Weights of a small GPT-style language model, trained from scratch on English Wikipedia.
Size: 12 layers, width 160, MLP 320 squared ReLU, vocabulary 1120.
Training: a variant of Adam for these matrices, 184M tokens, 7613 steps.
Each number is 128 + 24 x the weight over its row's rms, rounded and kept within 0 to 255. Layers, rows and columns count from 0. Numbers have three digits each. The size before them is the row's rms in percent of the matrix's.

# layer 7 attention query, 160x160, rms 0.165, rows 0-54, columns 0-79
079:107153129092167118119127112110126168134106118104116160091110141089139111192153142098111136106102161135143131142164138131133063135146120127171100113096143112089163150149126121114110084116084105122101142157160154135150121135102130131168132167
111:138110100115159095146131115102090135157098138096137085121115141149139167124133173105089129154098190092126103147171136100167118099146140126129154133076144141135107113136111157162088116098134094141142105156184137112120128166112106164136150138
097:145145157133151146125125151168146123105135137166107182154118114104122092165131094152123121088163074154122138093087136193126144174109139120118091130180112124131160110127143119134134143166136154078090131156071131144147101088148139094126127133
075:087114107120107080158094093135114112133121129117158097146082142136112151088125149104131108101097155118155113121162118094148119080132118110138125107107118129140155125084165108101117091100122129134153125121154119130133137161102103144125120118
077:144135167118145151109124161113174141102085114175127159096117139125109066165144109135138168139166102162131151126137133176082127157115110138131112112137141128118162157154120143116080136140126132115119160108122137131132115119108148110144103128
091:147152172160125121123127154137152153110129093140111180097102122114113134121171094119145143133130088150106130123121120169104109174097116128131116101156156125112162190146116108125124111139120138080125135101120126136149131114139152124124105135
066:106109111096106100169169090146149157171084150129144107149165143092155159098168136099151130116110152110111143087152106092125078090107126107144109129058084111083133128100130148114119149081110125143186103127122125121125111140115144137115137177
086:152139167133123112139140132149100099158191131114175141118125107091129126118148109112150120058051153129140137124141099140146112139159165103180140128100124159117130120124109105087166123095117121126140138083079108122136156147126089111138103109
107:149089127125102132149144143147109107131163142123151106171137121165148154088082133159145097153110124131096111122081102111122180137111145108104131147134095139132105107098146174104154163120150171137163128103100110136147154120146120132094133054
091:163112136122098130152133099128109091168136123115167091155151112147162182114094128127123072110104179126102092154104151084120126085120153114094133137108147134130124111107143143135157124126126153170158116085119128124117149138129094172136121092
069:116130118093180134125112153115153147122087156131122151118103144103142126190134134128106135123115118132117147137141129155108089140109133170147117130115160104117168172109125131132062097117141113084089131149140149124158087130134156106149149168
073:137119132109129164099120120148131136127117147148088127144156156132097107112105124131109163130144106106086128089124132159144129183121121154122122115148091096153161105154153124115101136148107098137139097180123130130148144132154134147101148156
060:100119110138128110115091093109113126126168093085147155125114133087133082179127132138145110095123140152103128172120153150126118081137135094141118112106157137137124139126148085144156082132117152124059137091142110139095146154110144099172126104
039:110116082116103142140157122139107102182086165098112136105120094123135135113118142077157103128150138131138135098167122116161186136144126152151163140170150108116127140150119122131128152074133117149125139123139172114103118117094057130087167164
198:150102118139109113153154091149089103130154147107142087148122110172127130077098160124150116169118151092103094114103137109140160138123144116093168171105111154154081105099149162160145132118114138140169102122123115137124160130158115139087144094
084:161163157121105109160130160095131101092117103099133106119123091131125112126102129150115106148126125087176135138149124097110065163156139165118155138150118141152090126149122184115087179150169114118077161123151142165157156088123155104122128113
091:119119143148086143109116102087158098122138130126128106129170117169165158112152167104159144113131145149155130129141139080083084071091108114103158104110142158110141134089118123101127093130118142160155156064127127104141116168144125136130091119
085:151127168114103080134095096179143157069108147117096088123147155071099123105186096150104148141118131068090146121151128156158143173107161155114112131099144139143148100146140132130126135098136094151146150163111117141163153141099066170135084112
087:106106104142095116180127094172115144153106126120134145136170139093132102183152168172138131122129132095112116100166141125158096133136147150153126110067138142097140143144138092102144131142107120149114108166138102136110108138107072152142087118
075:128114144120121190145109135110139098107090109093103118124152139136160137177132187113093129138143158128152132136176134110111071138133128155132152140121142171121111076097135118137126166143162100107131129122165157102122110120160106149146112141
087:128106132169113094105149125160129133135114142140159101112098102166103143122160131115160157158093115182119118117121128134168197108142177156160139123179091136137139134189121114106160117115089134142163141141131159122112147120142123141077123107
076:161125168108159135135110131121141079137131144112137147151121101157162123114091103147140139130098114146116118120104107096098135132149117078101129146120139121169107163111180125138087146161118128084131117079124150130134150155094108114122156082
081:148133093122133155095127148114116151121141165072161149111082148148123115144116123078160164128183120114064127096132112132113179121107105149102161074151114139118138065119116148116103119139152099117162129149179134132130104117152149117155130142
079:144105138128099041166105113155130149098135080117122132072152152104111133114150115120089107127127160136101145159149184176138126157150132118130136083075104129159129128147151124128155119081157100107102152102120117132137098161110060121134091110
086:134099140111140119137108121119128129142144143067167161110110121154149132154124133109161130147117137182115121128177178094144066115099086160084169131121174088114143171121186142133104149143122121169150138159146154122144120120088129154124127119
088:144117125134147130095137101095162119121109108150151112102143137131083067098106099110133132123102135140133121148100125105096130090151101104132151142097144152152148150134133127119148131112144170135115140104117114160088163134149167113104116115
086:151138142134187171113137134143141110137121171130139182175177138165138175145104119131127100101145106153098128133099119132148161151126134133158115157154091113110094124124122109149093123114104131143100141139159137128103096125119175125114153095
084:129148132140159157122102136134139158088110157122132131144171131116134139130119104149088140126153138120110128135137178168112161199120123105112135151152148110146115133134148131168086158162171130114099119175153095141147116129115131137120155124
085:110113131134117092163099086122140122151142060133144126145111098126129158176097108151083084136104142136126146116134120114097125131073085104145094113141139104117127151117120098138081080106117141129101157118125128119098123159079116160165136097
082:121174097130136166119120154138111113104129124139085172145085161138146125135125123177091141137184154132123114084101160152100149168153159146107138139170118128124141120141135170136084129133145165070129107149123130113146112096096128120118125112
080:168127106168130081127099117117139134136150099159155110118142111120140126143148142129056116111154156116147123119161125157108096149195160118164133118109160167143141106118072148118127137123108170092137150095120112117106125132102119115164113120
083:149102142136112124115105143171126089097148138129077145121082096129149156103147143169132141160157124114111118088107144123130122090168161151136111143142131094100107095103127105152171143128120132132144126153099131179128151131095084090106132083
093:119148139158114067156156127165089149117102120116094107085139119124155140096161156147128145117103143093123139157135112072155146129106157151165156148163108109164119102175109129109127104137120105169128125133156095174123148136119123079109129145
090:134124158107114107138127130129169094144151099179124166146156088149131077146151099180166135112143096163127144109092139141093157142088095120125145123159096121199146109135143143131165156145119129088114112117087129128091133127138141096113093116
078:125154171127134135140104140107118141148120122133105139105083151093104083140154147091094151104164130095143149141172127166117078128121123135121113096154130117117172164142124117136115115156105178117108128131145149082165109120101138139140119158
102:151163109116158147119106175136147134125114133131120181155133108110135146162138102168138135082128130155136157106107134162092115154130131162135114132158127108123154108132122120140129118116133097103118154176078159129138123087132122116139101140
095:128184174129151136136099154104118124140111105130083155108112139090118100169164138143146116098137109125128155127132144173106093159136103177128090136161125128147157154178100124149130118140124146105105144149118167101153108124115144096155099164
100:090080115108110110108180083147107097119162145108165107126150127161139132079105141097149135128110129098098105128141126087161148095119128096126147115091106142110118089096152116134125140104114113147165102109174092142127169124125121136082151119
105:107110170134116156118130095136093117100137101133121117085117126180109115104103129067164105179124112158094094120153142092147142080128116096097136127094124164116100178106105125155122142119111139115197128090169102131119159162136136113122154122
099:138116059144123115144123129141134119139081157091116122174138124117165189139178128128133161144129154135143131073144140104098130140140179128141155153138139128111093129080147107126126117134110121142102138170130101121144119113145106168124130103
072:131085095149143078126110116153112118140099095129140102143131086082155115125169136096149151169085146099141140114171159137117112124128144096120151108165108132110127097150126148128099111135115140110104113119141107087126108101105097102116133132
084:109148137115149132146140115151135149159097143097135149119105139105128075134172139121093192102135147082139131109155133159148101142097121149166129119117122113135147119121136100128114111160111147138096127153159118106157112082087163152149125164
110:122118124135109135140135108078107129136168107112120077097112134153098155101109149089125092162117129124130107164174104086152129125162132118119111111125122154095115162147113123107092136097127133160136130095163128105134112153120112154136157123
090:121142195121148131145104130101103146151109095126084157085119159081110087143158154106132140117145111099145139124155126152126071145131121163116085113158118130132153170173108119133112118139097156107122139144141151070159091128087151101165111181
090:130103160141088147134156118123134139102138131128131097101100154159110098089133161088136118173125111121116105129150097076150158081133151098110130105102138139110087144105144151103124161138138191150152120099164094130136123130118131137130135123
087:106138121105165138096118133111150128142129066126133176145158110100109131118115089129124141081116117140177144090136132169127094134138086122152112124154110096151182102149111111127146110138108084117100141166097154145124150097115123137159117111
091:126099128156119175135133141126160131123110117132136096120115144138091117127133145083140127146135131124125125117160162090089149136127142121104174114074200156097096114122111138136120157156117125158174142074163116125135117197148138122141126155
097:158156196135115102161151110142124110138142118140137073102116133123125109146180135098123147117116125107144121071148150079134102142177147093126102138135147134134089174111157105147119164157113171143133104114141140111123145158132126147137080124
096:165121199162170140125136134106114147134144127171159136120096117120065143109122101081154109113148127167145116149175100104158165126177127114119081119129090108154160144153109137156099189123111149107130137097149150105138124142124119116112103163
097:174114136135122129134165119095128101131116084170148130098176133121090077119101169123124161160137134093114124134158119135135138087180140126165134111069150108118153114124160153120158106122135135130129119101181125127123128148075119104087129158
097:046119115101127152124147128076112126122098107087121150102142123126157118099105113106139113119111111170121117136146122108145123082135139118113099131141112112101144136105074074138126118177157102138145145142176106122126146120131120112135189132
095:141103167153119141134119129135133131157140128088121132053154145124112159134183137125132159114131112145174116110106108145115102128187148120122129134132156164114122109099126085165200149104174143103079137154136150165133117119139133133145155145
100:134114167170092115141110120131112136150123082110130151113064101092166095133173140110131133133147123163167106113146118156106108123137137130121092127137141127147149110093119126149152141140170129077095148172109114137164101113145103071142143124
104:085105055087100170120157115140114122108123158108137141171157124168157200122092079156123134111129175147087148153140137117131149128104129152146154142149120138119101125130104112104106116109144096149145156145176120118140143115143117173094163102
110:147143165143121136163181117143131108103126058128152115094167116129096083151185153144147156147137122080161127112153148140079128157148136123146117140079157160144088099137154151114109134093110130136108118115127130160127090152122096139121101120
# layer 7 attention key, 160x160, rms 0.175, rows 0-53, columns 0-79
079:117144139149144118098103169109149144118073131142136121129109119097105131140157112137092149106133112132098173140164139144110088137119109161161100116174121082146176134144139136115110094166143123135105148170120127123123081076099145134145099156
083:118148117078161124153132132118136158117103130134097140111148140122133099154148156124123157146130096100164150127157089124132091201084112161144128126167109128129137130127122084090156149178114079139136140122103108152144131136136137098107153159
091:117152121120112108103106145133158150075074119130093165129146152084131092125120114156088172107160105136152203147130100142116142152135118162161148106163130100123149124162160121082119102167134124146130118154132106126128118113107151170138139139
058:146116175171104148115164115107163165113132115126173133153100083148168127141123146127119144126106143143114082146089117120142162134102140132090105142088125181125109133124162136154121177125124139136101098153127130091111153118121106129130137109
047:120184114101121131102083185134178131110111108127108135115142156113098118113132135149117153123152101138149177114137120155130078119161146140154138130146138101085127133117125110120116114165114113121132186153165127113155104118121147109136122143
035:138173072103130157160088125156137114121098130139130138144175138087115130121154142147113135120151123131174139130119145138138115124169155142126108141146130139136179085086146120132112158124168165114126159170167109131134097136129167120163129137
223:147092119140117117139145105134085097139167129111148098139120097164124163089108156114154088152103150116100059139118140100151168107122163097088144157104136159152103118093135144157136147098126137132142105107115125151110153151143120141114134084
081:111145154141120101149115130090138143102119073165095141127173167127159115155162146145140146126151108133140150113142130143138114155097137150104125101175134104138132138129110107131096125158147119110115147192092169118117133124133151127144140142
095:112149168114151132092123142088170142117118092166114142084103158095110113160139082121147144124140120155138150136158140152115111135121110129147101113119118124122143185159082106124119109113098122101096162112170139089135100119114115121149120157
104:141076140126142126152162090128098093153163128120159101123125103165133161109124141115166095155119158127121068138124138099149162104126138088108138159089127159149097126124118124177135146080126135121117100092115137135104140165153102127118148123
072:123174110091115132122099145133154155087094145115102149132119175086152090120137114137088157120145079137156186144150096142102098150133113165148136088151151118107154129138130118104107113181122132122154157148158097129143100123114161140152125145
084:125122082113126159127124138076136164088079099130095091089144150095130118102140168128092165131133127120147193116147137119106120100150132143124133124128153115084152120141123130139154144133131126147139141131162136139121119099086107109146128130
199:126083139123127121166141094135090100146167137129133115139130101169130150123101145123152076153107167119106065138108152112153151112110143106093130155104132167145116128120125168140124139113114141139139106104114112141126159154150093143094136101
278:144098123146116107146164102132097096151154128121160089134121088176132151102119143121156080141096158116120070145111136103147145114111139100104133159100130150169103110098136148149126145103125135142146090102091135155110152151141116134113137097
064:105167128111133133110106168112161168098095110178103143116116168104114114128143111130119173118160098142133168126159114149123094148138115157146111109160108099108161153150131122088140104150100122132120150149153114121134107112102147139129102155
076:149126134182171127114144140156121111175156129163141147127109120153137157119143080096156092152165158100129121104088155149155186120130140106140116116130116138107174109107152118121144131117106109117176120161107153100113126110146103095130072114
080:157150151140124141075121150143140119136130117123146082132107137099065141160144075109139120123127129174111143114109169142128104110153148141153105104149149119125127118157107133159116134125123109122113122142181168154139127111137157111128138137
078:138130110120102159163170136100109166141122112097142129144128086149151169096113160152169103106102129126127109113122117117115168094152148096138150146110130152188154108100129095149127105131129152127148114114125113130088146136144109130127129136
084:128136154148168114135080115099101143113138133105124113097123169053121152086107129112128142150121137098092129150142129128167084106104128131102125125150129161111111133105124116123139154084100151072108139082126076145139144154115123145121126147
070:164120169131129132168111155155115117172127169139148124109070127157137144075078072108164107164151127156108134133120121132176166090120156091125102184112131124088120115104109114126094101124108131128149150135099098162159124125087138124147147159
076:082174150117145114126170173065127124162119119128117147113145070078114078177155137157121129100092132117153152120098126177125108179130090144104103133112136072161110113167143142142102138137157154123108132123140142119137136082161134119126097156
073:116145182086126108091122112117157131105097123119096174097135143104116101150136145185132125140179139150146179148143156179142124149130132119143122143145146128094126126131070137109120061168154098146100170164127153064151097116116124104122126147
073:130136117120118142135167119141110074069097113129149105123167096142102211087146113135097130106134128119197108094142152115156104105132152139117129182120129091109165107106177109122119135144146162172164126096114115098126126125140111158077133115
072:118155124146096136141146112069096145151147102144161107162132120165148166117136160148156096104167131081119112105132172084121131105125150090115141127125110174131115129119127089082124117101136181119157104147103127137104199147162139101108134091
075:189140142127114121164152107068111121100111117149100121098091157146135121134113155140108179123144148093165115090161103143117125117124138102125111151134135121111113166128124145139055130071159158096098103120164115135120100167133134153124140136
079:119123131139169126085123158159103144146122075137120177146149084131109164139148144099151127139130112133122127122118140159110074153072099140131109110120087131098164116152073152096121119108095091111111110142109172132146092117127155129141141111
077:158124128087117133119093107127113106114132162121121130126104149089111076151157137126093136148126121148129139167139138117154138145167118166145149117123149128101110134144163144108177142150172105123121138127120077086182099099089150107122147114
074:157093101128126135176126097159114113140105159119130142152085121142122140118125164161120103142170153124107118124162127103140143090164141108106141143105098157160127119116148158103154129113133154153134065093114098112117143134127115174134106115
075:126121147139169142106144182141110138129115130110138142171127123123183097126137106077164098144146125112125090142109180139159141142153105103124156163086158165118145112153169154171159133112118119186131103166128137113114111146117125096142103131
071:131095101136118113109149077092148097138114108081112132140129105140163083089123128129116161171124119106154139137144110169120122078104111137031129138111098095184097154100147133096107146126126104137162084107138130116116134147107121119145093147
077:123136167146124132102184147146131106171139163093146120133104109100191145111128117099168141128131117108155085131086135143140153182101101093089106157087125138099089095142120107162147151141099126149135084134078129141088111157148123113105125152
076:164179075135109117144148117122146141141100167085109139121141147102160103142146115136114139111126071108101162115145100140142150170067124138114183098134142102154124120176105154139101122125105110084134124098122109107149093121103132148160088141
078:198134107114141169117150112103155113114146160163121152103140127146097100088087167143106139150127124138124129110130134151116149069124093112126149101077129102116124112130113129131120159154169119089148130083137147095091124132146139147183095123
082:162126146158147128101114103102135165150131108159121130130173102149153148113066108134116087153150109143116116123106133106161103100155104113112119090122150134101097105166131136121042105103184112120141128106133122125118129133145155111179156139
076:136144120116110133168109117173165130103112177098146099143100152095132098132162151155074166127099158086148165127155101115114133117117128144125164122145125109153142120071169134114169142162116093115159136157158103173160101107132131113103125121
106:122124111097142126158110130171133159089112167083113134108099148098138110098147178133066155119118123089128163120167079110132132125127148143143172116186119130122136139084143096088154139165137129135146121170149077157154084126135126116096142131
082:131148120095143119127098135085153177094083130121118158133141140096118127127147136152063167085148152112146170121134106150117157120136167163119084111145130130098140129095149138118118125134151140130164129180146090146145115082119124147118136145
089:127105143150132152137170127133116083165160125145129093134138099154130146114113108097184057161084130150126050147129128100153114125117107102104155151114116130152111136150098157178144129114098109137100117087117157116110168171139114121138100110
085:156121131149122135130094138102113119154130089153133125102167146162125147131126119104171091124119126139119074154085115086119139092119137106115110176120121129172121123157113163161128128128103116147101133120128143117090166161144096141172137118
090:172136136144095195144096122155166133144133119131158143106119123110143096106082126102150133170107097138087138076125135174137126128116098116101180104097127156112136106161107139090115123138118122104138084095136186126134110147137148108142135112
090:127124120110191140131137172207148118134136151112082131120118146136134131123104136123068121119161098109146125136122110100136126174114126129152068113188136134112162153174118102101102116142098134117139124123131163093128103139144158092150124167
109:136116108142147095123098148155104150114121133081104156122132135130130157073110141156101136133137091095138136119123092113138123148131157141131093122170109124116109161135132095112115107138133166158117131148135098120162127176102143127065152154
114:142152166132112128100131104090153123151119113183165108133158118133109112174104092153141115108124141160130116128114147172113117124130097107113108123061143125146133123158131179162122101098120118086128144104119176122100151079150145110159089124
077:142172123085121115134095111080158178101095135112140151137139136101120125131141144157050162075151163112136183111144112148119171111137153162116086098139148133098123118094146131119114126145137127136173136167152108152148112089134106139135136138
111:134104121159126138128155093124105078164155109141153106137130103162134142145100114113193071152109127160110062151100157128138116131114117095114142163093145154172114122162101150158117119109122114120107125074126163121117154161130116118143132114
131:115144161108123121122083146128147172095120139116099152139115161090111114147149114152099162125151104122122199115162115154119081135143129155143101103177119076120137153148148093107142099152130125117106144151163126137142108069118140127138131137
103:147142127126156170094082161129120174136091130140123142105113166076111121157145116104078142122181103147126161118091108165127086112117120126156131126144141122116192137137135104105123110156134120102142144156153141136154139112096120082161139132
085:146117120149117136129130118143171114112076128133115114110136172121176114175139096140097132160124106171106176125147134159112149128124102097138136081117122175112150156204090098099125175136126107091099119141136188126123115148110122097168127128
082:122152115094141131138110111088108145097123124142116088095103158148142140145141155147137129141126172144164094153146085080112132136110164116117136169161116127157086102129110129133161173150143134126130121149117106108131178158174087162171106120
087:150159132127166111097137145083128138152119127134138072154128149144114115141130127148091108101146154114183110167119152137132153115077124099097097140140142094103112154086117148129122161126102108121137194117120107126158162122125105130156137097
090:182104164133101169150065149116185138115127070110129149126166132111116137112141132106120118145122084138091137140133096109113093090112118147123100100155137127123108144134121127146116085123120146132093155108100152096096120148135101182158152118
090:164164109136132163128130098115176177135121103104120114140140128143161116137125118089122122128087087186096140121160127152127134115114120107124156134072154139104122146156131085103137126144120137107107149100123139118141061138118113139164121143
094:177145110129116151163146081115152106126106111087128158118173125098141131091158124140169171152126109134100152114138124122129093170126134145132152128127121122132090116171108091076132104117147126147106121112139138099137085115130126144173154152
094:103109163121118165123083155126153159126138102148189151081121111090088129126096149080182109094108123142119114095130087119093114089123126145086130124120129138124143110084113159151125125130128147151144134129084124115108139126157152156155142107
# layer 7 attention value, 160x160, rms 0.197, rows 0-31, columns 0-79
106:136147126122163086195128147096161106086091132133097127158120139160150132101160130122125114152096124146161130109131120144128143132111090094144114122116092142111158146144171107116166166096141071179164156164097112141129086132145107144158122122
121:086148116122120122143102109119103163095107159147159135172124123124134157125115094110118115110114147120130128148118097129128135150152093102094127136127112134119148086139112100163150103156166153096085122148146194157152144132171140163180111108
115:151104130136150120114130109118079138140101111112133158142175111172138158118172054177132121153160162135134122203144125126127134141122117128136171115165139079114146098120140171174089132121127128081134098109145112147147119152125120119122129139
096:103118102109145142139106143070151104115165161133165128139123132114120108124165132100103101187106127151151127118155075129114116125157110112124074146140125141100161101120121122133150130074161080074113157118109170077134108135151093096129121114
105:115141141104160118141157116132135115175146167141139131110162134132099091147071151089082157144105162094119123076126142137126127141101113117155176134111145152103140155144150109127148113109169091120131133137120089112101107140135151174081111098
107:129131150140110170132104134127080104136131101138155134122169119119089097152114165136101111145122177064140120141112123113143060124145117139145142136115096125147133073154145105142129073143131118154101134154146123119099118114148158169151147140
127:146139148155122155110119128125105122128137172152125131139078133118124100132143109164128140147155118094130131132126090129134151146161134140106104130143092101119141181106134110112113158117052120085143122091102139142098161083106133085112118120
103:108154130148175119110135142119142109168150078115163133079111097109118128130107170131143132099175115108051117138107153138125115126140163150139132112129125070128140111108128131103119132128139157083112169111141120110122125112121106135109115129
128:111143138110135169126109138164118120110148133122162126153099104111139116129125117102124137116104104120141117114122140157158119129139136092116164170134124112129139088138136126078142142127117130077135115069097148162129169136121139100109147116
098:136149118141157075166149107118142123106134103137111129191080120102145122136151098148161115114103123135151135124120083176135131127119102111118098137139123106082131129110142141108135121122124082107148158124072164160137141073080093134139139114
116:113148100119108127149115160167140140125108122108162110121102179144194130129195142160099126152108098067126125109085147111091130129098170105156109122137144112157158127118138105129116161117101145133143134137077124123126098125149115110127135161
119:128134148128131127133138106115115096108140129135088154182131098122109126140088097143161104071165132155108105173169149129133120110144091133106131150126101080089101097102117114081079124131103070119154147135134153130169125094096123118155148131
096:132136092130114113130155123117130141095134175085134108134146125130131147115182158109149145146088122131129153110164151080104140180107145114164139140104130188146148107116111082105142146167124155169103081116139126163116139137140159189079139110
103:167152090143131102141096139165124116136137099121150119095142144117137137112162175126115148164095084127157137088088120193111118094091178114148136156142181175129145115142136110113136119100166126151124138135090165102128104167175093149120106174
110:110147101132119119152176111121116166123160152116107115107113097080129157156102152099187133106097115150091115133122105123094124148132151140139122121081141158140144107121097096135149133171177160107090151134111120138131133068123149133126156105
121:115135112120121174139155115110131141154132152085130129098159114137125100177168150107110125176128107133114133119137148070116101183130091146153113137140132187140123171147149078107127119120159154128114152106135138092160099125134156109132159099
121:130109128139164135116132102110130150151143153114105151154143112132145121114145104126131132152095131134174132127205102116112126143143135119165150143096167154110061129113145110128125125184102123149128156127163112145140106131137143132110153131
121:125163078120083109148165148156141095150136094145142127138127101146113128127148123159154125182156127123102125130087168150141137100108154127117088113118106096143158159140183170111118154084130144174118124082114112123116153099070107190114107154
112:144132091139084106103143125130170141166154149067137110130122110089112118107127091133142106095100076124129141106166124145132142108111187135123126105114159143125120133105115158093139118122118165130081136054115146144098141101129155130084144092
108:128138145147103136109159135109116119127188162179148147147135129126112113183111133166137138138117159103158140162116136131099154161155097121135089140133101117092125098120132100135123127142135112112103122132115169134111121126098110137102081118
083:116089149123109157122118118120118114162147155117139099115128129116151107156077156094124131116107123134156122123134103106167151096130116124151122130139117082130116142131097146100131144125109096147107163108110139056112075114128138133099141161
098:087123110132134118096088089142113119164127120076085172169159116117104142140102141142083116087127143170131125152132076135120137145099133131080200114154109135060087131157090142122112122139133138092110157137151134144148115176154092163153134117
113:107130148107158154120110152117129144111097063141179123122130130137148150113139157130104140119127125085103122120110168147133111156143121102137147120131131134162164060128124113143146121159196185120102094164141141135136134164178129156155151139
104:137159086115114139095127112142162124152134115113136186127171114097077142117141126120187102146132152163087138114147113176138112120158206129137117176134149149138130100117143157140105082115172151167111135094146147121127143104074106135137159136
104:119121137174111133132141169106166107132116121120121111205089107153112121088115102104121158108107141124141151099198181128135168101114080102143117110120096161133128140123144149102122129107091088153114123134123126127141123136117170185121111122
128:150144154133150118165135073103139122094143126188135137117151124106138132121185095110145100174127098158113117103108131168109082121157152164085109154082155127126096185167165130126141123102108140140136118112153140126152134111088087129146138116
114:128098113139137123126152148115144143131085066133156113117117121151095147095124129087103127123128137129087137100131129148130163119141071098113094133180155127151144114111143171132127139133192159156149115128100137113150138153114121081154151127
105:082119134120176137141119142147145122104127141157154113098153169161133112105079158112138107131150127127139133148073083128142129086161140134127096154115113122138125104110122091121131149131137086183158146165142119143103132111130158099181111166
089:096124141074166140127142103136133115107146161158183153121149143138110122122078080135127095172168133137119120137142127136146131095145102100114082132092145095134145145122157137167140090091184095140137145106177147117145114154098108112156123111
107:126116125134106133150135142110171122137147163126112118171147133128156100127080073144102121122118137104168109113111133161089076096133113122096121135137145154110123110159098144132140116105181085146113112147123186107154111103109104094137138105
129:139129110169143096113126132123144133152153114129124140128108138135094136119101160194163110102134096126126109141109114170098104102110188141143124127087154123105139082119149145125112114126142098150143158118151160133131115117160103131157096129
111:123115128164177161110113158098123136151125101137104140112119107119115134139134191096138149132118144152116130158162127126110129183167110132170141139154133152121150068138116120144111112116162119124120131157101154088142124131181114113151142141
# layer 7 attention output (transposed), 160x160, rms 0.194, rows 0-31, columns 0-79
102:123164060145114113128125138130133162122122132096110125144146114128115126083125125125153118110094116166085126168120127117142147116104126121109141072122135105118164158108142104095151143109139142136155127133122174128164109116159186121096121158
113:110131121107112119106116170155137155106104114123110105119108119146167147121123066154133189116141100140105098136122123109074125103110122126071129128153134046104109100095140165161124143144139120117099139162133156140141129130120151134123131111
111:160110061109157122099109139129138152123089107099150129149145102177104097131127073156155147161123166135100143150138132101156143143143152139091127162123122127141169155132145152139101142086107105112128151153163133111136067139086153144140170095
096:134115129142103140174124154129124149136155121135096151157132089115121155136138115175155068089127126135125082132090144128090101103079125154089090124138138096112163108109121135164151124124168139127119164108094119147110116115126103094135084113
105:117130198175147124129158138156136109115119171122102147109150159127097100138123125137130128112148148107133107118120128152137123159120109091171152144157124170138133122123113103096131119121154138101147106130108110112120134071182120133124135139
099:090128158159117110164141150121153123079124128136109118102054131128107115162139147134183165162142125090103063123189125122142101106156112120156117137125094113142102118134159119129131104108143133123105133111161119116109120128108096124146146095
117:144101190161104132154082119114148109186116126158080117136078131115145177163142116131131088190111131103155159095118125112147122135129141122135158107136126143108138149150148131195121137167119122137173128125115107111115123153087137094134137137
101:104133168120140151137117131103117078130142136104142149142154120127125155156098144136120110101142146145128203160099151136110110113101106135111152148142125118127120118122097099127144090145132134126097125080136049137097104132142086135163123124
113:141131179075099136119155169171085133153132142136078141115119113151137151123154104134158089119125134121156117109116136113122148123115116141086165151155135116145125121133128117135104122145154120146138103125120134162114182138087115101158147121
094:136136074135099112139116135104101147168124118128098113149155126080133135109155088124097146137073145159132159124082138112122134122122108105137161079126145092075132171148124131154134126119146087112142111146085142141164130146094151128102139150
107:107149088108143150114140121136149122137119172127147149145102145137141118127110146128158125156121137121116142150134124055130171079091116147160143115131150142133131117118124092154131131106104131146162113100132160134117098129129139123116143157
106:137124108117075089148092126123139131132139118179074094152101106101126134129124131110105110155144128154091118140101157159130147139155158126091121117128109117086088144153126165111095112122167099119121128150101117124171122137101153105129171100
093:110124153127120127087176085134103146137151111102143124098168131155140126118154114102121126143132116109158085128132114088076116130112133163118147100155154134118106108112140087124107143170128126190118126131157169121151131126112182155051108126
095:134174104140161151112165131128061117145144166092145162146192133141141138102138148092169122108154130111170161122156117093130139106115117140167144133136161140144107146145130079126181120117131100141146102116137159140103141153142109110110106179
105:117106134131125097121161106113092112110113136120141134108165131097127115164096162131091176107138127129099087116096141169052083137101122118117128101100135095088096110132109140169131155143142100123075107121115116149138137123141128126098139131
112:103107147119120152162129108131136131112127143128131138104121116126109089170129137142103135144158119155109130141092137109062087107088121185106121135135152120100130127097171120112113114124132158151102165079128143147131114108146111115109122139
111:117109118164110126116135133154105161097116117108129126122126120125162102153123130124128132137113109100147088146109131124111097179115138110138130095078176161073118162127127123077128145119131191104089125107129132127149095113117122105084135057
116:135133133139115123152184132123119099199129109141132137162183118105086143104134105106125140126138143119094111125147170088163174127124107127134122130145113096156147122167130121158136117142119129169154089103127131114110126125105114186138149229
109:154116171129106148091146120122092144149135135135130122124188159068122141134162087111067065077118128112163158109106155120099132141138136140158132123095153160115133123187122104132120127162131126129122091116099108165104146121143094138117107132
098:126089144166091102130126101116148110164174126154093134138106089130161146139140100129165151162154137119165109125146129106120111087143114115123152084188144126105089121143119134175162119136149077157128128148120126119154140143102184116125148136
089:131114163133096123164130097158120135124135123137133126138099112088118106155108148144129069082117128114113071135107145170127105134134144138148083129122132112141172125117115139102116114142151151131141143100102112118109089110147079133134095112
095:097131143120116144097105139168126119097138125095072144107116144142161143126139090132119113104120113123139082130129132131115087147118146090140128130139109090107104154164141153095127160143152121095111145147107100120142108127142056135157135106
106:092155117088169132081144144127117135100144117096163144114118112205144118107094157149171194133159134131126134148161096098126121062100095140052152127133128105137114106070110103103136101130096123132084129138188139139127155129124132130138150128
102:133146098116119122123142141117099132164117093126169160131220145096103130111151146112104151083148156103098119127083140151094122158140126128175092176084147084110134141173124118146120124119152149141074124110128145146106127135090075137110130136
102:125153158164092148070138121142154133136157139117105103148111117120155155081159096121126090137101141132135151146162143124193145147146159110154120085118128173155151142104137109078107103162121141121134121141110122108170170085146195144116127110
128:171159160156141141143123172124098142129108112193153114121178122090115146147144145126131141163141084137124115094118128152127157166121107146103166160121143115119092141154124156159166140100099165096097085152119125137114135167087103117098115148
110:137132087117154113124136121102127121128130110099162132141135106164105122084121151149091165109118164138109142137120128125127107073097096148099089144102158115130173105080113127081098109100111152143134130118107160148136138122107115120170136144
106:086116099146107095212104128117182123116126119134138121128120142121119124127081147113167096098111106113105111151084134150136103146140126099130083152122115123126148114120100133119159092127141168139116158090142158139096129147127107095158112149
091:157116145148115126195103181152150132117129096154126128166159125102097119156103103197128128096142087136096118131097129149131152151134109109107075168149116099140143086108118164132128108122157185100116143152124123139109089111142108130145139119
108:130129112155143117114133141142153141122164154197116113137124128083106109121139104127105139127155133140119123113134124158135179119180152124136116159125115154136096119177103151156143137093152093098139098173080157131128161083115128103115137115
125:119120135171144146126113162083117113110164163116143127174171170116113160132102137122141117101120127114156101149104161125137155158135120085183140138107129152116089122171129112148174120127157124086123101110124110156107112137178098117133126103
104:104137109116164142113114110081107118111142149094138174133095115186139149134106181152171136124135172142158130132130140177115075125117130106115134136089139121126145145082151117100140129108136094125085180094134137127114164131140123098140105081